Weights of a small transformer language model: 12 layers, vocabulary 4096.
Each number is 500 + 40 x the weight over its row's rms, rounded and kept within 0 to 999. Layers, rows and columns count from 0. Numbers have three digits each. The size before them is the row's rms in percent of the matrix's.

# layer 2 MLP down (transposed), 640x160, rms 0.0885, rows 610-639, columns 0-159
080:591496550490546508511530458507480485548514419545489526577413462556497580532573454490425447581430524428434493494488492467480484525520513523585417538530493497513456502508534501422510477516486451437502504464570554521566502541532601519502475374517516522574487519513493466500559517455533484518512475481483464437526488462499511477472489524531528459465481505509550474479482489439474471502447506437487464579514500525492518458542543517510451563510511494557443470499515462473466534518537499
088:507532611489506496480540449523469524497542519548443485438537554540490592493504499474531546526518478451540496427466527486474394386543589520546541556482526494526473484596533447500481536520496487529557463425525485425475554486497439530482522487501591534446460572475510523471468527518544508525496451510423450501426465475509535473528452528467465457493525465482490506468493500509458494425465445443464472496512507473475505508533499527521436573488518534551498532506554522575528517547486500
105:503529529482533504466498470483528451526511531473512453452498515543455594528520458535478555428453517536531484496471536494501529437565508467499509542489541509540479547458500512513542528465485454542504451429506471531484504590544569474503480493507536483430457517518497520516514489489539498577521554506483508625550579467525425471456511486557510418531508471461508397420494596447517491451450479462428490509524412489486497537472481485439503422458549507527475502497495580522538524441535543
092:439525520465498510541462510484471479497457520525466468537553515457423522493472477460436422527491615498486479564528493510564524495452487440518453532412487500641496520491486425532463520550478535597567510510533503501525481446482484531460493485485474484452489569460531498527438535477415502541508453513448491514476522552461437491529509440524516524518442542557521507557492542506455507514439534490587418538575492492507517529492476471571453516407531537529488494519485484482541493525478531
110:512468453503422445450518532527510421498526514537422607495528552470472482553487441542531523480549461452454494469513536425492536563493430531486511479447535551469531512537481508514428500479454478470508514511497532517594562538478507493445463560469526465445499505451441569472539523549524461528486535466469500513544363520483471530490514510485519538558530530487533532584482475546571418470478517491467492506502461541503527513477560422473538508453465484523480515550503511453453543516444566
116:517485529490533523462504551497518475519513492540470459493464491412517410454421516507474503494482479519466546477491514376441523580490531491501453441483538503477478494544543563507524514419497537439517514561554559556519429528538517555517494460500473481517568496482423504570522544495505526488502472456481474615567436506546490511519464482544451444467468488477461560549497467569533453470481485543483506553483461485465547586475509466482473417540400515525543487518469501510512540564498515
107:492455532467520520470520459468468492585498523513495465408529563542434556505572530534483513463440473524474402502606401546473544480498454522518459595490513478497540532615500530507477483533536519528467554434582476494476505489511476492465452503491477531537537504524517548450471542488470466470508504501500497458488422534529501486498432509534507582479490541494513484517506433521511494528425373536461597439453459517558545504450502506541478461465512471509484487484505507522520539514514517
082:546541479523536487564524479492539530475495599418567557505512427568471524498506515557509461486532477523438482442438465426509502479497515520487518530499508400545534504471509565526473503517462537484520564514554505438514469539544504446460508494532378583522468524482476400437546498464475544459471489537473496450478535472505488456504442441508469564460458540551446464442488511550548531496550492466502468549544449580471533503464452469510478471560506535539486450459514497542556478509507519
096:532488435571482516488509530480488494504548519520542501448542520528552530478542474438480541383431502516479488482435486510513487449457565494510470474517501483452469467557498471438514526489498513528514474487519526561527503515538534486532561520437578533559527499471535446451439530541503416524488431400560540508481442445545506533450543488516568486549496542533434492483444432520524481527510549580512477505465501522516539478490453424494481527418499478553422543551497503565478502605487471
110:486475471478452476516472463504510491490401515535546559561504501450470521484490483415446450517489523563549429529556528512568513465489583559536531516496495424542516562520468545504521510467514507473580547468534535565462379447459482487479482475470514546528518526509487547421524526500529456499436584538433488443487474526566505563444465427497488502508470584438507544500512446473498528503557565556460496582505423491539488481490477534456521465495483495502544518477501481516466466455517504
090:443504530385511485454527451488492458514531471528454532597487440564511498499441472517442477559475477465495463525534407495527468454528517563522572539556511458511477519436506467526469467554440466488521501458520513502499426516506545563481521519443466541503549549452439445515544452559453527520432521441399549551530500477507555534468496509457484567571537456469499502454538444527452476533499533562516489478526553513463473469489446504550505530548487524507511478542511436548545467546527456
105:479523453555476529497488514640494451600475567493566506460520545492460480493480501492477474442477477521464448519485476465473542563481527493556465443518536509493566445507473448457531446499470562471463475445488491440398534539483506537477463513540541488484442507507499526491535524474475408519475487480435503401531436513523476521484504558430561457513488501473490466469473470458489545522518490473464537483549604560499574512577538548518515513564515559521445518496535511476485561540495538
086:482471434496572538562512537432436502523495518493443469476472511478454540460474475473517435551531552469541528550543480472515530462474527480514396526455505526542528496508477510481423547527482529428529561403489440518463569514497462426499471495492492477467511492519542557519463547480488567510453540578526485411546453514509515574457510451549506507470527536501432484505405538463571514490510519475471594483548553499508545449505578526553501502489520462507543551529433506485555500502471453
101:576436526559407454477610508479514499509480545455459502473420501543466471460539486476500508521448492491480501431492538455412504506481468568516471471521455562547463507472556507555498454557536469475456490552479484485499520566517490550444452482469533463481486458519535504501568451521474502506492558505472418501466511539537512521509440472489528425479438524498510598530569483465468513515566571531474474467512511468489540567519543550448497501542585468463512443461594469457495488509559497
093:566526516533459456516532534469476491516429438560480524510519534476583432605508568495448504561462506512495458486449524545483513485531566473435547467523536473474508521421477572514599502534482469492540463468561473436489507516474494471499484504543483456507553474529525504458529528509446510497500511493475490476580465476552523481465453390522555505496499441510468496497427471534534467528568509535503554477440405536467522436468541517539566466472550504515525555442486493413465486541452472
091:514531583485519524468410524497466486495471562492471500515489506524561495489548475516524531518476583472568508481503507403554503480530442487543486472544505518459461532530456416451530509588502483522467472463501549549519530503474530517597513434526484457537568464548448524487473467552469547545495540440522489470541532454449512504515478465523467538478537435538439560538438504492531558558471481394533513510356494503509469501518505441423471519459485494589497465495467529482485495504490500
103:521526496516529521531458525589468560459502474524468565545480573418498456586479472529527492493464475469423512533478471443503503527488465506506460502447512524474461544514536529443577515502470540490455537492524530487538574567476493547504533497481510498468475445497463428606523554443438483531470513470469479546520449597443547494414523446461493477528435495518470543501530558549541429429436516574438516503513514485430533525493534431502523502507448516512448548519536436490487523538490504
108:518503560472500579502489530501578475481415568580486500517481424526508459494420466459451439510549539408497490500475543455573492528506549520502452461535577565514530512460510524515500525485528520499609528574441499514489471509508546467492496473513496489472436440486556510521437545509522498440462503556478465447436457501578488533524532530471509458521555485427522422505489489504515522464510500479453534511506556481426504514603474457492523524449497537398465472477500526525486553533465540
091:464571466403475524485450518546429439454478565485495528529491479515577557481510582488441479488486518444474523473442524506481461561458392552527516477556522480478556487492521466472604504511554510547546507462542432524579474468457481483527498511480443577481447489397442500489479480533489505521553553533521499474515502445442527506520491553512445479508499474513499506554545491599524595490464575492480505452550456533541517477484467553516490490451471512499500471512544469542442492521510522
092:492483430564478389471511479507441502550513542475529617469477486507506535504444527508497551485521531514477533547505514513473454543479467444581468481523546491488553525496471496487561511464455490512448500528481526516475522434432470547535520509458530468498514500466506500487526551477526570523531549447483476476501545532488482514462431511487446578532560514515458554490580514518491494490435463421442572558466575497519496470512546523515495477513573462514558446444496379424503439424506533
096:512466489436510539546485563497407513431495402489535504539522451477509458507487533466497477519436514544416414537404520541494507487495513534528449568441477548578509579562467486476451520524499537517538564483526543460546465433527495499476561532431520498570461491544554464521499475549526496542526513406453502522512397479539529501544504485489500497517488501499491447528511529562538489499481534546545496572504531485523459519475406478545423474457503540490455523453510480528524504517467434
090:517466577514456502515509504494520439468372464521464563456476558446437481451531502486469504515621576489465505508400469577494461516502507551442554462499470445492486445477502467494485516495575508488516503535509464478448446483476499482539514497500612532496465450513461415484555517490558503500518486588562612571454474442521518525522487512538530469478523497476517496501493504516545520539496540490571472542549454535477473422496468501503530483529541461452450496535526527447537496479490493
103:484500544503555501544445508533550541528520497432518496479482483555474533464432590507518508607523486473473521454417523447473453440541508512488569433491438431581428522446531498533464539456580511535509525412485497480456493508472487578506476528522557531458452475574422489485514474507516510528523463568537471567496562462490455487519555485470421507534513481449533522492550520459483556508528514516501490438476499503502534461438458516559530568543471517496547533477446473550498537486565479
095:535578527483575501448527448465523559586476473551421498522479502487499517500508504522527502459564492479572484434555483525551493465527503513515490522529479525513512506447498534451548454462500546421504485420464511494452525445468521494580495428530539625490490506492531491412464507515460552501506546486468528475618583453468448456585508419526466471406461521487503482497507474501546491468484528486478536502506501491531455499436504519475441468568566523467482494496514506528528443525507437
103:421444487509473501491439460544409519528523477528516528529526491481457428509474533464501502495464506470519528554564454504456545600495416586466461513491466492511450560555433550579475539486527485502540523528569543488494441489517549543453536552475497499491553526504536479506454454426488546509445568480525539489508474488495425482433459447445472533544461562523547505476517442500483529453520566517462485540452464552503524506453547460495534510583524567413502483496574468472480497539515519
105:486482535597557418476507467447495554437500543489497478465511475563576496448487494476495551536531501453557487518477446454547484447493453551420525466507425418470436490510452482493595490467516488507490418424459511497508487544539441517517449481455558554536541501538513533583545539504496516551466506472511517550515546538536455464521456493489487482452498390541537507513509555501519521486487408553592534483457510495473535479543432496501475532532505488442520531473488512576469505467528489
103:455518488530591557484489509515536527471556507537457495464517441512516446517422533484466470483507532479498472496562585432429485487515468444483551430447502520480426521504499462494467533529495488447534457490542533572530522514534544472536504479523521498528529544526482456483511558497410470413496499372522481477535420445527515551427496473499499509454480534453498575556557458575502514500462535531445515537563516472473450505453519469542532462526492437520497508557479472576495546516548574
095:517428534446460519558449499451521550537476480459514511544469478556525478492512566537476487487402559564505442455502496484557480400467501560560518548535514529484536515470464563503433492505504538558485541467500461450541576512539477552517542524521472498484501540547504509512541440482540483524418499533532384457525510461523485427496531419474509445442474561571569483506495533469525476475503455523446429538466465460475484448575553520474531497518460539522456505464483485582484516496526526
104:553544543446516523553521448481498552478523450466474481520435537412525537452469524446461502479498413479549568498525515500537518566443568480513540532576507443532535446489501539506519549530539543471555568499512491453501444426502545448441568476483482507509502461537429510552518497531501474486451522519518443499522427523413526465478522488539528505473475471476403439491503534468581491527581468460527474533534520457536520478549471491440478517517485475500560538422432521531548540532476558
087:501519438467493540552535518506436502478456495525567511499609465420408514483502562447438509554524570455448517516498450489534511457500496530511504488533471479596464443491500420502448525484539464494529429480541463474444546472468523505519526510450505531500429457543582476432476461546543498566541524478470546511516580447530444495504516544447455458551537426579517490492489514518503506427474578503480551468534526515502460487530585476453546550522546531521458523482505505462457484504515492
# layer 2 MLP up, 640x160, rms 0.107, rows 611-639, columns 0-159
097:527501493508426519510481523529522474494420487551487522531516486487469472548431486479488508520474546452474556509556504485442456469554489488474546458530489521424552498512450543482526450492512528483563486533468547462501481467491507551541518532501551520465516574493498487566536478520516435389450474499516519474544479461447556591500450454562570485520526597482529471456497495486572398498521496510544561467591448546486482501459576462464506453431447485459486470494416460453458541545495459
114:571558497553446523465453495540535473531469499507500519567502456386532530504511467505436508469557500487531516437497577520530544527535470512551531487457553496513549526457496528496489497545562508494504484566562563515520421518489524507441499536538499471505486462518499450507556500553447424548414484494476503502487508424453513538533416514484436498493501462458510529473600440535538438567494518502515498420510479500518518502536611488542491491532458532511545402517493533481541513534595489
098:566623483441465457522569505501501469493478532573446510444507515509497531520516425490458472510482521462479537488521486462490401523464513530526396518490518558495483473526479430579520518505426574488476515468494483484502462482534558537522522578475489471524490526498426498522429528507442463577520480488469492584476481532431545511541450489519559496551524539487542530489511494507478467499521533541423492447460457435509555515444525543485421459472423497581507506525476509496527515582555522
090:507477503541498402489481528545471426486552537498489559516493471472526453550473500545498562520517451512506481487500488530495544576511567553511477463468558486527473551537476457523527481460439416433508495504528516516575512511494481509426552488495468490517446518537454639466529560520514564555517530443488468535497446466509484418498504506539568542530505550478502418474556473523524426554448500534513523464516544509457551538533603447446499474521507556497483430527470492451476527509499578
093:583532525527400524487459468551521460496522478526432453493511554417475426450504437475520440491540444504532538518452538440473501472502485551525472454499548507461439524498472537483458465492525514451512454571580519508537528521446514577454517567498422474514506482488424448561574545536502501548506499435510487538483470479515428487523461494566497541554469528542545575504521526499548448460478466572525510523527512491551523478466551515492551535558501438494509489503557529490408532463563502
105:560470505431432464517487538533551478536477439487465509536495533457516455537461529532442557531498439506442500481474563465571491498491501471486471500470555501454527477476565511454504480521547502403575458527486564511480529598486495531399445517492562487546512515482468489502577488489497417502473508569423497518447468511522494538555486496518465505521459480560517490549576544519566511543496521494441496409493462547465495543545483446616570501565483495461497454467494499464516512469490461
090:499572539569463508465492553512473492447477489470531468486470486455499506514472460437532536537536498461452457492509532427554523539438459550530514446481522546474538552487510473416470543512532466463499519454443522475548475554552507557524441460425456456519614535461513469470465537465488521398533447543518510576545514522504467531472453475507496578518503432538548495598515496498425494463479487571477504521520458495500578466490463479483610515528528509494468529468509560505461484464505432
093:498520496528420479478384446508517464439545516539545479452570491492494506522471531477478569471472465530520488505452536513462546507472497545560485494548502459467470537536537617443451569462481435531490447497543506520528534476494469490505552510467485540458503497473584553446585489538581468517498520490502548469455468496513493504440452548456486536474430498515513499482517497610496406511531505490413478524545574484474579534491549446485521529451509464502521491513532582459490520540472549
109:493490411470530441510490498531451504496540516571436574541454494530479438550511512460472488461565501543539515458463543521485511588571496546484531404501530524544470497567505504544422563523434559513523497487496546492556522487481444519469534486484414457524416517497500464526490575497522511545485534474533500513454462479506508403470475479478504506607501513457459484488513479503439417475486553534471537557501500508545486502496570452433470570491471530581459506563489503469496569512497457
101:442513496537443484505510538460452500500488526502451490434609554463486497495522559438560533519554493466499509443491520462507584514512506445547452514533528498507501467544442527480430488471505518446438452510471451522479558513517426496528470562519608462448449471490580520488484540497525532487551448519524472562462518457441443498477461473596536533588490515555488493586471499519482544568448414523503528522426425480505528529546461568478497512478503485492469528507482524485555475511524544
110:529517520506502444478462491578542543514585499529474555477554562446478380454518502545498492522496394519531486490430428448529503485586544490479504475433473489456533497524501555436464530425515444483482503508540490511618463475503515523435487506530563527519452469477460436555528507537440563516451479470514448512493486490534496533464457453516525463570444487559471441450524505463516445548476530485539457494516437481529519545583492497485517522592486467541506451511522511491501528537505507
094:543574516588466474557510521508549530516488507544438542509494486522475462571512446533417568475538490486476472539434479469465503492502521573462475495522488526475547484519494525561541459407496493460487511493491523476522486426539478595506576561504425454556505492462462486576476540484487467552503433483502528572497463547466504526489523549480495553470469573442519511478499521552495514429477477539447489457461480536470566532507508408517425480470421520527439504485451463464505497467599482
109:553422512507468497456527588559462483469501481521497456472517532527509517491511449449520511544505489520534553532446610453503475495471437489499507456463513480495452451557507469478465537547528529490442563581501494421571536487557533441519453532495471480478534499487519491541539449503512429498459598486466514521493490534498438422416493524434490504509479565418460619509477498529460493577540493484454477502469444424423484490480536506490474509510502432473469562487478484536471454532539489
100:477460485571462464452506500526427516484494451451465544531487450438539481555533475538503434497542494536462482508493517507532511505462570534538434532499455475488443588516503493490518470515525527391500461567543525458493480523504534539478515601493497447573550524484461476487534563507474494457424565472450457464578509420532482522453469520536520480506494608504481506520494483551488427514470430540500491561525487505524522506526461473438555502410433441534503467482445544469547496527542553
103:522487508569479497532453549462524508485503499519495503497498554484460436451484527484502502400498498515483469510556560414530522476507541473502442548491519557396527500503457575488447478482506491494406416569545512477507540492538426539453461490489520505484459478527450454553554546475453485509505524504472400569513523500508520475460495442459574474444484482576511474612528523505512514471496539528413481498505480450434472454456469470484534484512451519427486525531544484589470556519538546
083:519459459567478505503527468580490514521555526503473572525464528402526440517475540532526558441521424464475529479495484506522452601482553503490469482532546526489470558523488595483411480457488481490498418504524532470519461545493451462463518549473457486465529498461482471520529489495535467475438406474499528557542417471492529498558443460511522518510468556596509508509568534482541375549491463509468505498460492501467528537475504490498519564455513451565535481516545503525461577469506531
107:511593411476451480580434558479539509521483507504480512510497503430491383490540526575552539481497481524506449498431524530547528493526469507517452482552487585458574506513518472527524471424497487479519540518530557545524542454454458541401504544531451379508488507507477489507486530510491459500473449509515459520577466474533462474520474552597476482548479508537507490474465523510558420485516469471421482508483497440503517449512476440435464523573523497442451496498500543489529538524518510
093:524489506595497577465523482495502482468501490538526523510538473481545454506455425454475522463659520461527490534533485490480550501548496408473439531420555546518553577489469516453488479525518501512542446507441523463550493507489517534537544498510612445488566544497503519466510562492491521489506443457521490495505499521507548480421503493459484537493519440516490544460574400466448460493499411492476511545495525473531547463505487460554503513467541548459510497509453579449486516462566511
097:491455440534469474527463447524503492439496530550473499506525545459473523538422550513567442534575538540500647524549548484466481491537463514500564463503535542493526515510476531429467514427476534497464491517467492436528563451416456448503518473451481472492501510471490514493568540490525539536457558499509532539484474461506495544392443488525479526546548463554465453492499437513535476527494469520474597533505515567417469484509511513516509506448490484507598546572432498543462499467508488
101:434475497530455473522436492553445455499566459500494473461522466454530441556528504525415500502538453491489499550462498477541480545477476500539510512517547548416470520471464495415380546464480449546446457508569541416519568485454501481511447497427464484536521494509568540499537518551532534529541525442470542523496478534546512482497491474471540539494504518498439471552481501476471454537493545469523593508486542499476475434496451445465494580565472454457523496505615553489440511469487474
094:544554483538420491519565456556547414496458465583516517467522579533496530446514504502420507552489506481450524482552501490459467486486506487447538505433534503458510488491509427536527414420493480513494491435499434492544532461587513557546525505482546550476503619503418475541454538488501435451463453528414475537456435489459514527553479441546481528523503448513529453543518449485536492522548537495499556462516491495470541498421522560515483553501484514441503533492514498461468508472544502
105:508499462492478453518449479531531448474486515539516509498488524447570433451498501498455548564501434524494465501490537589496524504530472534514480500440543527453540452520484573450504502427486426529520547562491475494514478438529509496501519555525507557523430487451536511454513492445439480489547512463518463503440508512551542508555409576453534522601488474455531491479489454543589504544489539483530472495455478556483534480464491560445447452544426475538462468552444525460423542600524519
104:549515470524532549485430458503492516486461530535528492505504458462480493473451540466449529439574478527522593539540514463472548507511407502454497415470552476440488490468497476432521533518560507447461423499495441447560467507522521491543516489492550551513493505525473560472477560503493454534444533532501557523518488517467505514445439569443499506461446427454507546468562411506516519555509513517509470466507505523464531428512590510579488503589534496508599469548524535443501570502513467
097:436436425533440513538464434459433501524534480484457498471503507452503470489433492497532474460529386455560561529482504478476531545494489542543555478531547567505439551534474506484437516453528547485479481586534509501521376518491523466482540528453463411482541512490493483486590505504563544545427467516509466535496473457535498468480472485494530608525516475507510474505543455512529513517471521512393481499464466503548572466480553522458530541534499542543516502558507495484470465514465577
108:513448476505437422564526538495449486481506450545480525557434483468542465528500473482458548470522491601562449519545552526547569543517502488499518496494497477453418521550561555416449508537531464518552498562480488410556516467552389531468418470512492475513494498521491479532508529517515501510435522530489543519524513536455429432512535518506493483550515549494492529493529522481480409578515502510564460526524454427514503438531507460521485507521523446546482539526534591458517503545472556
088:486440445514496533418497464527455457489534479524506550574533433513465522512465488471483531479567508438536584456563511438484555480466463502418539519412582486489536462501453511447493493448523489535472445588484493549519438428545518520542427505445546488547513542480550491507476518552496454469481480533438464546478440543497517510474537434525545551555467518515585519495532386466499519504472485521478521545496461476480481470477539516500502537505472466508539520588564531469508575527465496
101:553424542565493474541496510595584425454465443544506507501509534485568501499516460425514512494464492512550463538486486514499511534507511472538545429485511552425465518514487554402550537523492503477433497509486570516527524494505503523499542498500469552510590573530533514521557448525575495465526500504482565504499474578533510467494526581473479518500545530502588574487480551563484492471476460542540433532448494455442488551427506456483534444508520528508495404442562497505475494529469520
110:560420489441505495515471548613491464470544470510500488484433458442479523574437463522409485506566508555532538501470534512506547474513478503506488454523565476516458549512521510414487460535453547446555479612530515495477533422494439602573505498506531501552507472530544508493549499496550508522504438454506524474448474453474428506520548479522500526508457557505543552582567506529485446471569489524535453555456484498479481477502462476508528486539503509460518511514550478420487520476529566
096:438422501503478470483518555464506495491482453503468549534486509432559475521497517456446532452430513507529561528591487449502539527521502409516514525454474472467469506532519574488449512540531552515448409564472542513519428494520509498465530506475526499384495467514479433586488465539500517481532478506478464560545535497446492484487488483524501430507496531598489518491540517538449504542521518527560479435518376428469503507473523485544504423490469499554520493544441515504572526505503583